From a checkpoint of a small transformer trained on Wikipedia.
Size: 9 layers, width 256, 8 heads of 32, vocabulary 512, 7.09M parameters.
Architecture: LayerNorm before each block, rotary positions, local attention windows.
Training: 218M tokens, 13300 steps.
Each number is 128 + 32 x the weight over the matrix's rms, rounded and kept within 0 to 255. Layers, rows and columns count from 0. Numbers have three digits each.

# layer 4 MLP up, 1024x256, rms 0.124, rows 428-641, columns 64-127
154091146129135176102146163131191176132120120127036138121070152107131107115139092117075144135150196111095120078108151146141083018126083103075145094134112140094142176176096119103126133123118157
199091159142130133123173100145110089088101184159118117111158153148122096137120160137102171101156097111139091140094099124155209161132165032130135163091119086075147180161147167139142138136096157
114111099078090080128105182060123102091131162130165136165198135151103176143144124126138150158073128077137117071082083103111095111145166109098127051127137126116097093121154139111113114136149162
158090089152104174102076132154111173100116162144107109153141141138128104193131128082075162112116097117192099133091108153100112128167103113155142084136104119136131163096084106108105147173132174
157101126083119101113144170162121114152084151148171124090102154155101139174160088113135144131145076134133142112191142094136106083125152114150155132116149160136118090126116121134140081119141172
106131140140188155106141122118070136103096100188166166113180222169151085154133152107110130135124135100107111096088156179070099126175122145146091144131160093145126120114123105121084098095163056
141144182157118155133108119107101155130116100130107119062119125100150198101174128121042108123091111127130151093145162091106173105086117166130134081103131099126112144099166138083092170172092125
082189055098061132116118144133175128137174070145160138124036160188037112185116134125167137142163113123096064097081142136123101148152110142119077072096144089135117146103178056102086150109139087
116100115089132199093179115070149093097156130126128127161089148126100083165128204169144139182147108221117075140124079066106095147166085121068133071107135132137100091140081118100064113179080085
057153113079134173189117139124063062090089083068098134176111117105061127039131164133128155082119157111107099144113084096082158120131103168187114167196128131113085110137094147176118123086097125
143103156213110138109150136073124190141131141106105119150032104117107132136155149091139108088120190125101151174128084105127082120158123114121122112153140103168175114087129170073177132123083091
132135187121115132166157108136125146132115159091167072120088153153179104124099072154159101160132120119124097153175081167087112172112127063118091055138104099096135164123123120129073129173031127
177140082148134157106141111098096115138140135105107051132187084128174156142145107073202121143100099116134089077144132110116141109145143112106170119163127155165171137129140115142091110093151114
140106143097181166103099127182113124181110117123134178144080106173105091167091158083139148197151092107139166108128196132168093100079102198090111134064149172143139157088097151124170137130164083
124151104147151116148119205098141080138111162103162134101101106089090183100148162083121155190140141147082148162097086142079116144088124142139161100102178098077139145121072120141153048159129114
115123122158092161174109125142102163164114153128092124118109130133088127145104145145130114191105145124113086087124122127100177148098097168128188113142124096130133123162146096100148089146154097
114114103094065160136055142099104078095157104121089145167051098130170157148102164143122165104135178160152179130097117097173121120114098138119140129122105029080133110071170155115097137120121124
133103108126082167149161121096093148135090112108116105128184129134148084118099143119111161116194087096090053137129139176174115094155123044164186119158159147109107167075131205150110112151182137
131095171139155062171123118135149148199136094162091196121113141181123123151134085166133136142167127083069110153135157070151140168054124127144084100090131149114154127148158125152151130174074100
092182072087089120070141148159086123143137141120106143161146127096137085167098104162165130154149104092091180133110195127139113121135084141148206078054064142123138135146085104116097147143138140
096091181185077099167150158056124179158159100100083067064125109088077142079095058184122124168112151190138144072137038123113148069084157115082125135107070067109142079151120175151103065100167108
114185162146117123162089106137176117110089072124108190099093137129081130126118114146180129131119089126118092123065116136132157105120125144054128095098064110115155119122114187144072144134064134
152043106105137121091143145171113118095120119092125137179169161131150128130135132094132076205078140159152114104146113138112158054169162150182174096086101129155090092146110184160090098169145133
059098136073107094122107106148074181127146159127155128110123166129075115122143165136140089146150110173121115143091164143096075096164125127094142127105099149083102124125160151114125133119112130
131096168096114107108148098117149079085040149065142139179138136157099077101131136083057234172072124132130135131167145154150161153088170153124062108148120183116107132153154191151179106146065164
074132116153103114044170167125145120135132178070113155157141219091163103098130129073143180188075096114105147137160105081139106134198174120101062097148166113049146100077124108150133208110074076
099106042153119115118143134153114127109084160103131139110070081120139109132097138071140115185141133134137173063172145124080096133147112101152139092132145191152110120074150154147154142158122096
141108099127174114108113073130066117119105127129052182110135151150117084150103116116173111066102095119139078133163132137122126102151109120127121115078087141144121132142095181094103143139124094
129103104138118103070123126121124142162136122160124108107092095082113133150065122098136134116138105141166128069128140146124121116109114118103159133125146129122155118089180125164066070083118090
162158092058095118120176190125111096118119135150147104170116125094108127117152085115101134175080102149150108138150137123127121095121129173175138127084136158110168112138133115108150071106139107
163123171082116109155103068142117071132148063147106103080220158151087171169125129123139144138133194084095086111145128133169146100165214118132075105099145164158072121151142124063166094084096152
117159092099097129162160081178130139140114060106083160151207132080076123148119142176176112157123097111089095142167110133109114146085132205146148062103120122116209117142051136074132098119163115
110130158100128163132095087199210162093110149154183112134044090124122184143070131101168179193119177130158102111125158122095137192115085130115178153116138145094163145096180093120135145148165070
161060097132067090208134089113150128133152145178120226172150109123143111096160105123167098078081088110119112133129126082092122149120164094121170164114112119146072130080097123142097161160179137
181154161136083126192128104128138082127136107118128147041157141137124114161121135135078162098130132136103155122080096118228147120105081131030098144171075105130145116142113161147126126073078103
145176066108114089118082143126094119107115098112106159107120134129143187105143149097150121139084124129120144161207197173163165129137147059107142087123094091153095093145165063140145086096145099
152178094105078142189163127132115160144125091118096097078153130140109189073177121211150089093146154142100110074134175105183142100089109101091097109134135124131186109093158163153127171135118212
137167131154140187100127135132109088088153077138157156176090095121172122119180158105153119159110105165097166134100071139134097104129053104184194201092161113183191164134124100127085131167124126
080189099193152100123174122122190106149170090185131190133127171150192095098163065144125168082119145101106110214089128136132172152152106090196131110081103116073087116076128117117120151197154088
101118114083097093112076134157147079131090164103096047137128129116144179143172065103116102143159071156108036094172071110124180075113147179192137145092092127107132115134138091154195134154104113
174139137135115082139142124169149120090116176103149110164195181078143146139141111149150106083093149112097088133117174146157101138181163134110169116183176151173099109138148138131096191066175131
074114136139173157144161156101086093130095102068136165155140150167122117143093076093137157129105088187115115085117130154111112128146105120118147130108148163106118135139150113130099090111089126
047141113087177117161084186111119121062163139107188098166157047088064114131091176102132138170124114144173130079078121088186180148107101122147164133092088094166155092112126177112162153181070137
086131135124099063117121091111161095113125130100188088191109168134090168106089094134135087140117053135115068135100104134174184161118162170116139154104106140109110098113103083090070135038139090
155091098109116090112101105201101090094136108111095142095165107102089157067139088044145131155145112132049093129175163141135056132123137135095147109124133100099182137110126160076131157111151152
137184146163128134089112113167153073177132083092105111114161096093141128107153189142112112090122110097135163136147123080127139120139109089157142064116111113118147147121172107078135165173050114
108113109103091118100062133151172125162108138204208103132197118115106099092131129137126062150138111177186103189110155092104155173210107135079119047072179118134180119132088143112080101092140137
077155090107146096102133112123062119061097091126103136086145163148105069099140114135067142082168091078139085134160163105131100132115094117055069149106103191153090106104131095097153108129157104
133130117088069088117173115086131188061172103142082128138186097132045165135103123136169106124088116122104100105148104138060118152045150089135142144133032158122090111114163103113073081118077107
137086140134152095068104095123106136150122156097168134135178156107073159162109075112122141117135101186065166106125080129119127116181115118117091097136146149029122132069111119150088120144177138
137102105175151091145156183117114081092091132129151126174056111159071117167115131144146070141138128126087155130141192119150075088104143093110088133162167140164130138092044142115136091122125137
130157115127118075150135092144102135145110150127186135108142124100209152140150153153110184127111159167169143132123054132162119088203113159144113132075077175116215145205155094125205158108142149
128171127124166117158125116071090194142119163169141120122158110080149166155140132174170072127179144205097123093175132113189140094099121103129144100123148121048130083216200171105139093089066124
078189123083089076106077193098080114072116185121108057172107151109129094116133146101094126188168153131181118127126155133131073126090107151121149124083089205094160141198139128067165097173163108
115164179114168156085201129141204135156062110081106167181078104108118157162225175155169063148148136119165170126171143143115104133169139083186150130105115091135157092171129114147131149163168124
109123162157158111157090135177071124125136147163118157127112151134133085127169098145079146091130077121114176160120094145084136129181109138096163194161115065145169106127166143165155141159148105
079115088152105111145100144095148155138147118159147141156145155149110109129106176038183131117101098083148118096088152106176110176169177071058126143166143087104127099128117152127126134078110150
124133070138088099148100154175074113131135125134114101140142123136075105137133089071149166127119136141176074141111102123103129109126133137066081118115174167145072110132098140143125078163164115
122051089061136148134110179112121105129133145113139083122116175127140105137119152152143139130151149110140113084098111069199076146098176173154124145128178162108153104105104093126028110118153106
110139125161171154108194081195100117101083185119121114163166135140145126146086114061167086121162171114173181120129091182141179149081141097122091139144129108129143189140138150054112118153130134
144155066118171106105147150131125074119158115184106064113118104098131051104183117141186131101131124109103180042096149082121150086129163044150181120094157132146064154146117009129083117149141098
161090131163111201103081108188154076096056042099154173093061101077138089063079124067139032093131151134168129057175135042124141106074112076117195068135088113150169152151135171107145154083126131
064089117129115088189116100143180128170083131115150103210088147124160155149158113182135071190088103056061091171172164192084179147163091143133114094139127154128162118137080097104130190098136121
137115171078149069132114090142101104158130113118113068198120138134167104115087142143106144128144152069147137143125068096117135021067093154111131150157098016099138142149098169132121163076138107
114128091141180127137148088103175101114103192100106162105122121075177092156147144095118075149121117173160089123090152136127103128142155147106180098142163127114079148094149103148126079111144123
180135151143133154099182122119124133140049144158149152137105109131187116116092125138131196110175083105141115163166167157200150162124195102140144100091143118176179146100147156113119131167101137
095150136100095128089121141117140082136124139153103161133090172132095119156154147071154142173094124076134176095187139119141083118194174102068126092106204097156174105096136145148173131110163163
129119104086114130072128073148175062128100147108183069090141106134065100123071147061095135098109116176156199066103096079128110162175119085103124128082152166114086092122148101102114106101121157
127168089060119101172132113049119134174111109123154082094164134124104086122160100155107096093151108147125124126139099166103156111169092171123114080135154147128106098119142091101132155152041126
120072114152121070193144115143150106123142198145143108143064150156118187136139099121158123174121146129146171095123131123139142187117085129135133168190154175159135130121085200104110184163083151
128081127140149102130172093129162134136152144110140081101127178138140188137164133116107148199199158104111092171202094135069164124122121133141173141141164162147141162110109193182120112165126140
126153045111147063098127109071053165126098144113161044157102163175117194151079106114073152130103113109153095132111138117141146122038144129178147085119113102137117120066146136163132086163065145
081164086113096130082093151146096143153125161126138151125114104112167118094120091085126117129088157113139066158155098155082156179102125107114143106080084094061102159140135132121162143153135126
142087083100141130108090105138141126082157109134116134168113109154136148129154170132164068074140165136156132132203150095178151106105182060109176130163103193103071108126176159105120127147167165
111157136102080107139156111114132127053132184066124120074119171168171095128133138113130153142161086129158186155128110118140082077159087166113147095172104090156041170085135064123172143165099152
106161155095148124178191095102151082132092170109101111225129124145117130126058133165152148104108191141091121149123071059115135139136136181114140086098109088162150118171225151136118125153154146
146139123116130114159144070175101136148159140111099110110141156109148123132166162086134098125139085126172114151198105170133164128160113126125128158146159119112127134125093055146112186124129044
126130100075163139153085121173158123151165165152173159122070132139071111172139136133189112127110103104107130099128088150145122069174118159130096130140103170147151104166171107059075078138139064
104174096137097131122085082155099133156114118129141043113102166079098071086083122152160160143084075114174099114152125143076090132111130125165078102058084132100124177098147103082100123158070131
165138152116100152167171121078085100088139118134145126107166131103087111210140163163132168088182150118129111124089126134106138132162096168101058154174136071081188166180155099105134169097141141
098117093143130100158123177142130087125064139156098085133122117091112081095156165144098083164103175142160155144141213074142112203114060177160143108144111142120121172167113192157092150142160140
155168137164122094123086095135104109144148108143087134139142091084116040094161137158085177095142179100155146113120173120126173131134123112095067122152067126158152127083183166127149094092089136
083134116076088107182108088053104155081117074117058140102094081077150065145185036131148117140040132064164092113123153129113137157081155154130141110153179139152121130070052122137073166125087087
177171099195148141110097166115091119119087125110123159188150093117133102149068143144133174155133148122142088137184161077103149114148128149137108116089169146118143128122163108102146169146133125
114147156146131150110132129123124198138121118174144098156041107126081121139135127131178084137173161106140115142120129091113143154136143089078165169149134132082103158145101143139065160169194089
093121101109138091136178109124115134086098067135137116179153131153098118128092138077117117132170110122156069082111144149133189169151077094106197109122103145143127127121163103187149129119054098
123173120129219095146105148086099114103119131134155133155138129112126114086066176130098079183117170172078182158112082090110129129155093166134125151109189135118135176113164157109152100100183121
208145093150146130159105166116120169079074138129068090125090155156070147162142126103195103135152159151153141117077100101066125086149130055130154057124086117142120076117135125133140127176123176
073122120115160069110089178148185142122094082114144106145124170134202118185123193162116151112179105202133165155157147155130071187118082091156108113134133129115109136096164146184138132153161193
076161134182168131091165114148099171101176157151100045180163064083153076092142168068129138141105166129134119104107128142143125155125127110086106139068162161156169054088090125150193122146135132
092112079176133128129165144181104140183126096185152093123102152168099100079104086159096083178121121099107141178118153155163099140113099141128113062121112129098135116106120108056096141144101175
086117073081094103153098128136142112137093151103099139193122132119109080122167128113118079087082100114098136137164138163133093172102116138108117085139095146088089052071104127161132167141106113
147184118142085135078146123148138103116139118129140142083136162113139113181075126098190094072146151172121117114088105095119197143130102154143132149115153116164125169156154130121163112191132166
112167135139114066114115120130149149080141163141094106154137115195178150130148120107126115152137157135131105160160039158129120050160199109134073143148083131108173156164117143164146155138097100
099097175111112152130102129089115134148126141132139183160118068164101173145162148131093137218102124055181128059139153089110131067136111161131148130086160058175149144140093163151069170127160161
094112128133106131113110130152097113129104081116136103172090125130116107100087080132161175179081163134148133127106183093133093110156110117110135138167119065077084078142102144082093099111122135
065084104093176127165126140092165075180170167086154084068133144158122152171171159104143106104131180155202105115082186107142133105144149090123129137140083120220154115136102132129155159167109082
126178150122098127131129087113106132106151164126109148130088131129128085114122137096105114156109104187090151121158163093165071156127083108156113107126095148173118146147116077067105145132159122
110108136145192181074138159097166171179178031099124185137138073087110085175115132142161124140126103103133104170098117120089108144136066076160125116192127060142132105148142134106160170142135127
141146169167159137145152154152160140104123173110079096096116074122146141171152112130107074085094112127108083159128124127062070144089089162103152101152163150102157123129083149127155149111111131
147167068132102083087096062067115124086123114115110060151170138137110203083156098112112110124127133135101115088077127126127096053053133166072129153064168107144210118123155215164083175109120075
133161143111128111155104114104091122148155177134102093106154147121117100145128145134175126161099120107139137136087124107096110144121104115120096109141116147114138160139152138093098154119129113
129146115065138123100158060040157141171111158139071082143089066119105142151066095156135092170146114199127117152161108158091120118150102094157144060105137109185145125112167146130144113159145134
127064178136109174071152119082116163078101171154132114141146185124084102099122127133108061091152135142131109125114104103121096146035059099180106118145132155159170111148124125112145162143107117
111068109098175090118130070137133110106110068116104123161118169165226097126165147082095133153123137159151087137105115138081095102161162107111127119108140092089141146101099060116139144136124162
172102152146166102144089153105097120106141159192126116091092114097115162150150122178163159098164118171157169114141093129064125155143120128166138135104154175176140130145120102073098125163090127
123067142164142101157100167198171176092198128111155082103144152082101076153227101089038118112113070151111094157030156115169168123188181174148148104138115210179136090096144062135060191136172084
153129161112058090130055079104164132134116103115159126139221137095161159155139156159109101117124126121133171153040114090120124156107087185142188136058190093107110114111086179134089112178096140
101088110136042087073070102157091074151128118138120063072144152163197125156120105175137124101211131137080107118114122138107113095178108127102133106144101099078115092165100178176132116077127101
124153136076101159092181120215087149106127181092142089067122129161118129103059115108093074085168110132131121213115027154127191095144114159110090145077075049133176040139138090089139128126099087
139095133085076085103119095075093152112080127071109150142113161192083131144080077138128143179109145125089061117121183137069176103052142103134080132120167165113116098121136136108162201187137083
136167127104163117165140104133155129134102159148104118151132149138085125174126147063151136196090173160108111129101163104158126133145159137174149134161140157169166159157145153123171115050091131
147060188125124131162050118047163101126094136158118156116112100119121144090202095081083091154053140154174130088184130152122100152157143112098145119175074106138113182192176166128116119135127039
152134136075119090083093177171112118168119199086124127153124117151133143077117101147200176142117179158132119144144120153152174114201159129094144138145098122136122103117126132161149175119131119
194126077132168123129160172173069148139093148115123122135100165126107101090154095125113131200098138153152163119110119121166134183113133107168137099124174165147144141118168123113084108190172115
062119122136130125070099150131158111113127089139155116161131127142161105103102067091140128105129169173127093074135046161186099115118134110134142140144150133115091110129033168160113156170061116
115090063090116124127118097056151172170089157075082151149154145096153101107077180143142110105159171117070092113132115088154098145187106139109130171119175136156148144135134125165081110138112130
130137142144104181136119101143103084181114118078117111161167082062159130158102128067164144090105065126118118172166088058131153114121089180044115073142118114116126074159131200154115110134103150
125096087107134153121098134138120096119158152122150147056126127129164171167137091130125130109150145108123115081149130199174153131145160094082094104137082134170141109125111176123154101134120134
077128157172134119110153105054095094121118099102135131140122105153143094083142100098134172140091139140087101126152102079135099105102126224152135058111158184075183084173109136092127072108110051
159133086081161101153111164105114124086150153146112140104159139102145099096070099110122093129106101132168105153147138135169161186134131140101108106125173116139183138136105149131118045128128137
143172098107141144143106117120169128163120142133138145147138160171111129098067160119118120199110124120137137135129104155085115127104153161118078117140161086124130078068057107141167147189172134
138130077103115071120182211124088123161162103134128072111100134135092097197151159144131118150166164097139098114160076151074144110091131120124112132167074164095134137109145112157139126127120141
102139111135070131133118167164081166169173135200095137120080162109121091116165119119135089121135185139056168134144097103120140174129128087058133122148125125149155075066118101071170121114123126
169112145176127116135114135116149172121120214097160191151111115134160114122096134160136148143125128132107178101085081136138143123135094099084154139120131107087134104160116193107118122115089151
139117091171168117163172128122148157137112131108140111133091132125091177091169097114077106066148202156117206093103069162102126122104046158183162155068160096183076085135128098111139097101155097
152109119127100113125143131187102175110088166129093148117148137102089127118117123148142185114173149076134100193079186101144124166161114139167083092065135121096113173135118059095128137129109106
089156090101109127152120121117108147208142214163116124093134140128075096084132172071089175132014091119136110105199129132155132188071101128165096084119118128110125166125142174097174070086094092
115069146149104145174055104138119133110143123172110070122111100123162255107084156151121152095098143118095098159124200121187123163183143093087041123165101155100140093171118143105098100117114137
131106128135135129165136111157158086126124115147112132121123172091129153104115164159108143092147161131122104104144120159096115118134155165114092187179108141126114145157169120151101139179123113
129101127181195097140108156097139167109134176111095158135143154061147136118163214138120156104156096143126137091114255064138188137126103225140117175120147145130137143210141103100178132152152167
130120116120127108165109134160125167131141132166160118144116109171140161152132074123087153162151138129145152141118144191097092084171124125130148138132091137122115116129128050173076118105089109
170133104077151159079141121120106146113100112177067164080145090150081124123123143171074108095101110107147110113131143085122140122073108121162103097113148133187081105170142142149109109097150093
102136113171149167112127164123105129116114087119167146165107089117134053085140078107063150107198086145123115129121024148135110139117144085135122166187187157109126140136120154114155173169096118
165181234114109115148110165129155055114198107152142107111177104109029073118155073135166149165128151080082080083147136183095109033093109168136142096145095082125116103124170144132133129105099110
096163107084168115086076114143161148163166134118093058166134141199116139119149152128141129148169162068151135055118156141117106094087153109139110094114168151107144169107135113141193163112149140
111094179114103143121123122120166188105126150163077117141152160081137099170173112153181061119094089141129156123124076139208100158129142176151115119160119098206131174139138226085128123170149133
088097119139140173107108123100102096144141070144082167150149171099104129158109130171138114150115159112074166142123089077093101122001152128160117160079130183134114147112122094102078070137152116
142111128127123090086175175114167058148170085172134140137196096091136100075147090134120142133133114139141150154132084175124143151098107098142070065082097143179082101146142157110137092178167137
131158145111123104145178117087179103099105147077143131162138189159127110154092114075053110199156154152061127132110130134130105145084048155097093178123117114126107116119129184116080146184148153
146149117173079202101167093166158100151099106095131101118154115075101116100160098138210134115177205109070181124103104118080102132088174126125180138107100149177135137143083111137164151193191147
174110083172093046141145151137132143118157101098109182131108070066112159101097117109151138163171181098133182109107100113104082118105104114125152123154063118099121138156172120151103155112162112
095067124135124161148146149136109120158197117092116155149126064112123099147161089103081139146128176154132134158097108133107180138166099133158143146150093166097096111095129109129113110111074142
148123088127140103105099122123151112122134117127130146140079065074117089084168107117120123111096090118142133117164132073100144103142174140110141131131103151099170089147116120095173119119134109
089163135156187190108155129066051143183196129154168065163128145146076176129088087145131108173085133160125162167110098112094116082060129112174134157127092089135129131077141161235099119119148135
138104150109143147092104108094123117106085113138170065149118095156147132128199107135129095159114164124115156156140082076139199160156149046140150130151155136134131126185140125101067059130119150
064109112106141139122081106108068098129117142074114142158131153157110140190150120143116161154212165137102136179130098170091180187153200059137129161118148186118118100133109045164130124105138152
141208140131126105161084056149187135147109160124105109146136137126093080116084060124171131154129062109070129098133095108155119068141069147163131156155059180106121130138113122139114173091157125
227127163152138201134115183146104106145209124086117102105048131126049147120183125134075098145114168133100117112149185077145160072167122147095146110130115073141186164115139101172073139096171152
112122159103097164085143146150148101133114152168138092145129174093198111167135106113127187126101126088063146140109146132107149113146117047165078107152073162094099120138104134096101181116153118
164120135093120169113159157146156136112107190185152101124090127114105146111178160186120131150149109137141145139143128071068105162106124081147111121134099154147147114164126086086160156148125089
143062136068090117121205068126160096108140088110145154063166107164155105056095124120106130156143188117106161123133116108177179138135057097145096117136159152132140127100152151118102103151142107
088117090146121096130097068105124195099111194207123141111124113086153156172159131161077138128120147209146121175113139094104131126069133138117086113151162137117084089112132213146130117110145074
100193130119095045080134136114175133122152116199051094163132058096127099159195161081145134131134095111103174096080142157122053130089075138051141072080162178171197130101101148177085123125145112
128117084122147120158154183132125072125119181069159130080148080136189108157116209117126130063139153080122153078127115143057176124149086131092196129179143191222080152103148119153085101182156119
123126176089125077163174098086134149118094124167149121152160155129176073120152133135111149070111123118122168125135109189113137136080123077133121114131116136072161127091105115115060128173111137
113085116193101126085105111086122135144102128198086143170136178116112115111134121124182120108151152112088182116112094140117096137103138122065055171113141126118156174172156189128104195125113164
131152110128113111083126067114102166078137134102124164127129055181124137136169180096135104127092057113150116121134155123120127134119130128117125107101196131143118134202124141117115150095166107
125134130103084136113140091198119141111101198167170097177137136095156109129083112155119085133139104133107146122098079149139110112089132153134158146109121120083111111120127055154104070066143125
178060139154149127122099110107105090106107077152093144126139153069158166154194147074171114105098140183098141143114140110176142042128115150202107141167152131105119132071103109128140121136138149
123123129163118106120051167137101147156241090064149113189140180139110110159109102094136174163124189120127121107101155129163130130127107118084120127107024041068053094087087104104145037120119115
130085134155189138117137103072161106080119153104110125135178153168133095142176163082161120151139153144143091144122236119149110104157050095138148224137080164153064070129096119086120059103144126
184123069128135145149099101163113033171115130116097102135130154105108098128067075077077176134171136120088132150101129122061176109090096097141209139173081068057081055169101104181098100139068123
150133106082108100102104186154111114118099153136105098113086066121137114139138145069123068159112117080120125102143118135092167125058128118144127118194125086100136120143107072035149110116076098
079130126124133078116073085100108116150063187160165101109090088122098145166095051126088099186151148140091122145122104082115130131068145048121108139166120109103229075095115118108140086101231097
134109109076086126086147135104117124095182095101168127103140140099137112197119100144197134119087083071140143193190068120065109102170109117166115126103117048100073131095097131128096079095105072
115038168095057170122055119016136103115100097136107137141124116138184136099155142090128164108136158125140127121127096101069141130149165141124082098147125096116112114134112131154112115116092130
102090148146099178150153121143144194132135122141113149095119128109124184127174134085112135163133103099148102058104103112138131134122137080146089126066102139131114109152082176072140037179140127
177096149081161121192185077125137131097104165128116111132161079126120135114122144173131144072138138116125124141111135162109132091117117077069094080110129112164160147119138213096179051145162153
146105179129115106151118096084150185095149084115184070124147183160100106108130068124125125138093157097121205130143066080139095101112086161107082104173163100152130163101105130132082097184116121
091146124085118124128069068139110088116185123177104122164025079153078167110124167130144171122121075145108133106116102098139163102162124155086143122110144156129083088149223158129206121069144050
061106112124112177116050103164135089127214144171134143129085104119143135059064167064135132125075135139081125131151144159124152159101189082118135085130100077058081091122170142136117142067109143
113149094117159136140092109139120118046128127142162083114175102124190136171121108155119112087116104125152126147078129104102135155078118117091147149141125152089136075149093129068095122110120086
147051089126193074172124118147195142122138159169114123163121110125168172107168135172081122114122073119131085066153175086135130155134089103121126141066105105138179135069125135142170104095185170
070095124119106121122172094138119123207078076044117093124100125194159136121100097132111138161110167086120123145074130144103163132108148072155098125142076036106101094163129115166153123137097172
119074150121169151169112139120103120142152113138148068143156120185135102073144141100040126103090160175123116142147122069134101126058097104138102136156160092156110085093143146118103142169135111
160098171108107127109151152150190153122186122117175106149127087138140139193098073076102139177078089169150129106122107112139132118098176144116129139127155103119185100124142138115085164195124156
114213133192121073077151059169103078031208087098184111124079140150146065091159099151087150125128118113096154096047117116139175109159145084105126119156131125146139115040160194151116116159155115
120130124121137095158138150149142162136136109076100128163158151137146164146099142133158151137130088121187134133120180129135079151156122187105141105125109120157110124161134163094107108089151132
109135127103173149130155122131134106109166077187125060157102143101123136096120152139158114184108111152124097120173104104044122090205153073075155123136126110109124134117171106169191104169110138
127114134120094167115118174126095071141154128110110140129112175121140170096133121135082129126124106150138123120149117124178102150138136128125187132155140112124093133119134135106066178101128113
169118150074104154137119154180120094113079131139143136095103084117169095145133058104099102096150140114139127104102094135091151129119179149076101135123142092109138049090153088114148123185113114
153155133134166130068141093123093144116118133129050134133197119082130114077116109090117116086136102169108100206141099200175136105105150130123092127123140130149142161089137190066160076119108158
144129171117174055134126086180156114099169140150112092109129105136186134161135095179128157131182152177125184191136110117165150092151142073131064137140113093081070085121131174168133153145149154
171098079098189098102131154197145177132092112172104148143138128109175132141169124083108132156142108145103073148142123126104183113169129110037150117095153116073120164062111111150147145187121104
100140089140136106080147072152116098174125146140175135163116170150188130172126144086041102118118136141146121135123135151073136138143159127123150127112135126087098155149131139103111081122131144
114151167152132109169099133144054091112107169134156084105113107120102135141141144070142118169095165133102205092143166157101115114143159114154055127065182118232124167063144158144110129073169159
133101127097079084111052114121119164081139167128085139110075071183099138087107106097146132091097161093128102147131138177129096155151131107088152154100059166104101110137098092089143083094173129
141126128168137095139077074098127128090153129200135124147088153098084094079150107165094082140143101090119174127119118124086112131165135080108117094169119097133123112100112127040061116130144150
171114094121097148131136124124086089125170144096184133152215131101097135143140103138084116073091153138108108110114120086131161179084144106154199151219122095103066109140142077145145080112090114
169150124147106150096153113150080163101109140113139140134188116140072113122146150124145122121098168107136159144126138113108153109135172130173125159061090136119095159109162098130108158104124096
135074099089064100107117126095128192094142148132114146125166114136070153127202090117105175068135113172109114159137148113196115156126124147172177113183113156139141128087171135154124124149149061
162117140113109124170175080146117099128168145135101143120152173153125096158116137142123102073105103070095129214126112132118082140096116128151123161148145149069205165090109112137126131172135168
151129118084130158118075128158113075144117145078097109117155114115074106139130132174102120162140125081137131169078163130063169114136063120119135081128108148147137145147171132063165123132098095
195073130134106113141145110090101199160151156184191084140155175145128160155151182134135104127096149129095162180088152159115082147174092157117118158108146078149122104137118146174138162104179093
099120099147130112120102121079168065139159148158120108156173163143123120106132101106162175076089088078102135126080176121131159165056094106135142168151073126093123150087164105115130154101118155
135148098130161115088131142148163156098116125123119095083133084174063112159164149178134183189149136187157125171173107086122122110072116101130159146053082108173114094139118166127153080097111128
079106149153095124087172107103121123081158116157068152146131156154080115102077160182201123084104108046116156144151142095088104146188094101184064112092051134101094117152103178121117128079072077
100138035125140103116157122112082137131122150138075121109157149129138071120189045067111149164139122124122151082121133175124099129122130065121111075144117093143160100115162128091158156169110110
099146106164107105091216104141160113120125148143094101091166134080157129207128086125162077119171147146099160116123121087106206127141104172047154173142149113061085113138209155163159196161160163
138135147121174048093101099138122103142127131128136114104088129094115118121097109112072171114212133143171101101174090103113126078146080133070146087146124104159164149119157131165080140112096115
146159140104170134130104191106052158072098095122170028116089118109077104143146165125110133130117161090132130091145127123105108094176155098140074120139092110048146056093099117096124125099086121
092110089124121197113191112185114101131137139123156105131113137067106092119083131089131114120077047156132050098096075081088184122137073074088039164081142120156075103161133124084123224093123075
160098162150158080116163114104075219164081190149099038105125094090150136068143180111118119087131079129082167138177058142188172132141114067122106169067067124147143099129101099090102118158135100
109159059124103093126134140110095153112079095087144105122138109104143173158107163166144180120101154110066138080062138060165114099177135166140096106154143134095082222112102133205091166083122068
164082117136058096076145120144128149113150096113166104213115152141134145093101128135156100095154120093161121099155141095104125140140119092132155110120160187152100149075163202124133132105136156
099140134115036128108112121133084183147121089160142167123096173142168149087155137152137136089117086132122112149054116083173133115123115108077055105071147081161124142116119091094137110117113069
160163081145136089146123078114118135122127147172167160093175132108107070158107131138106184133137159144133125077131121103161122166127129158147108121061118115163127137151199119098097139154183169
127133082116127082105150138108142113200123150120114069157099164122107150184134134153101157195131093187160126133104150074182139140139106069090175123148104148173065071077061093080126110120129078
157149133147129161141077109114171128177151150113127176153163114104127137137113118207163144116086132170098130054108139145187077180132180119218102161117151119086190099072117099122152191162079116
057103128107152105127177101105130159140083090124104076095130134133144104176082133087165140147150185146160081109146106102133152100084090116082054153144102085187142143126052098108129200188152114
145068118138134103160147148142093184104141128164151161139117151127092094135178131138100133146147141138111158160138070126186196112133114134073158128131131110167150231166158084115107161091118103
131182156150122123135148148116126150121106156160118170128144120130141101163169158097166130118124165054100090079168128162116103189089138091180121159168159122155097154117118144149189062136036106
138078125126132159169167151081150098133179140143134090126096084100093137161129157093163140122133155106125101125089134089132143113181106134154096125169127107106120105065150108138168129145134088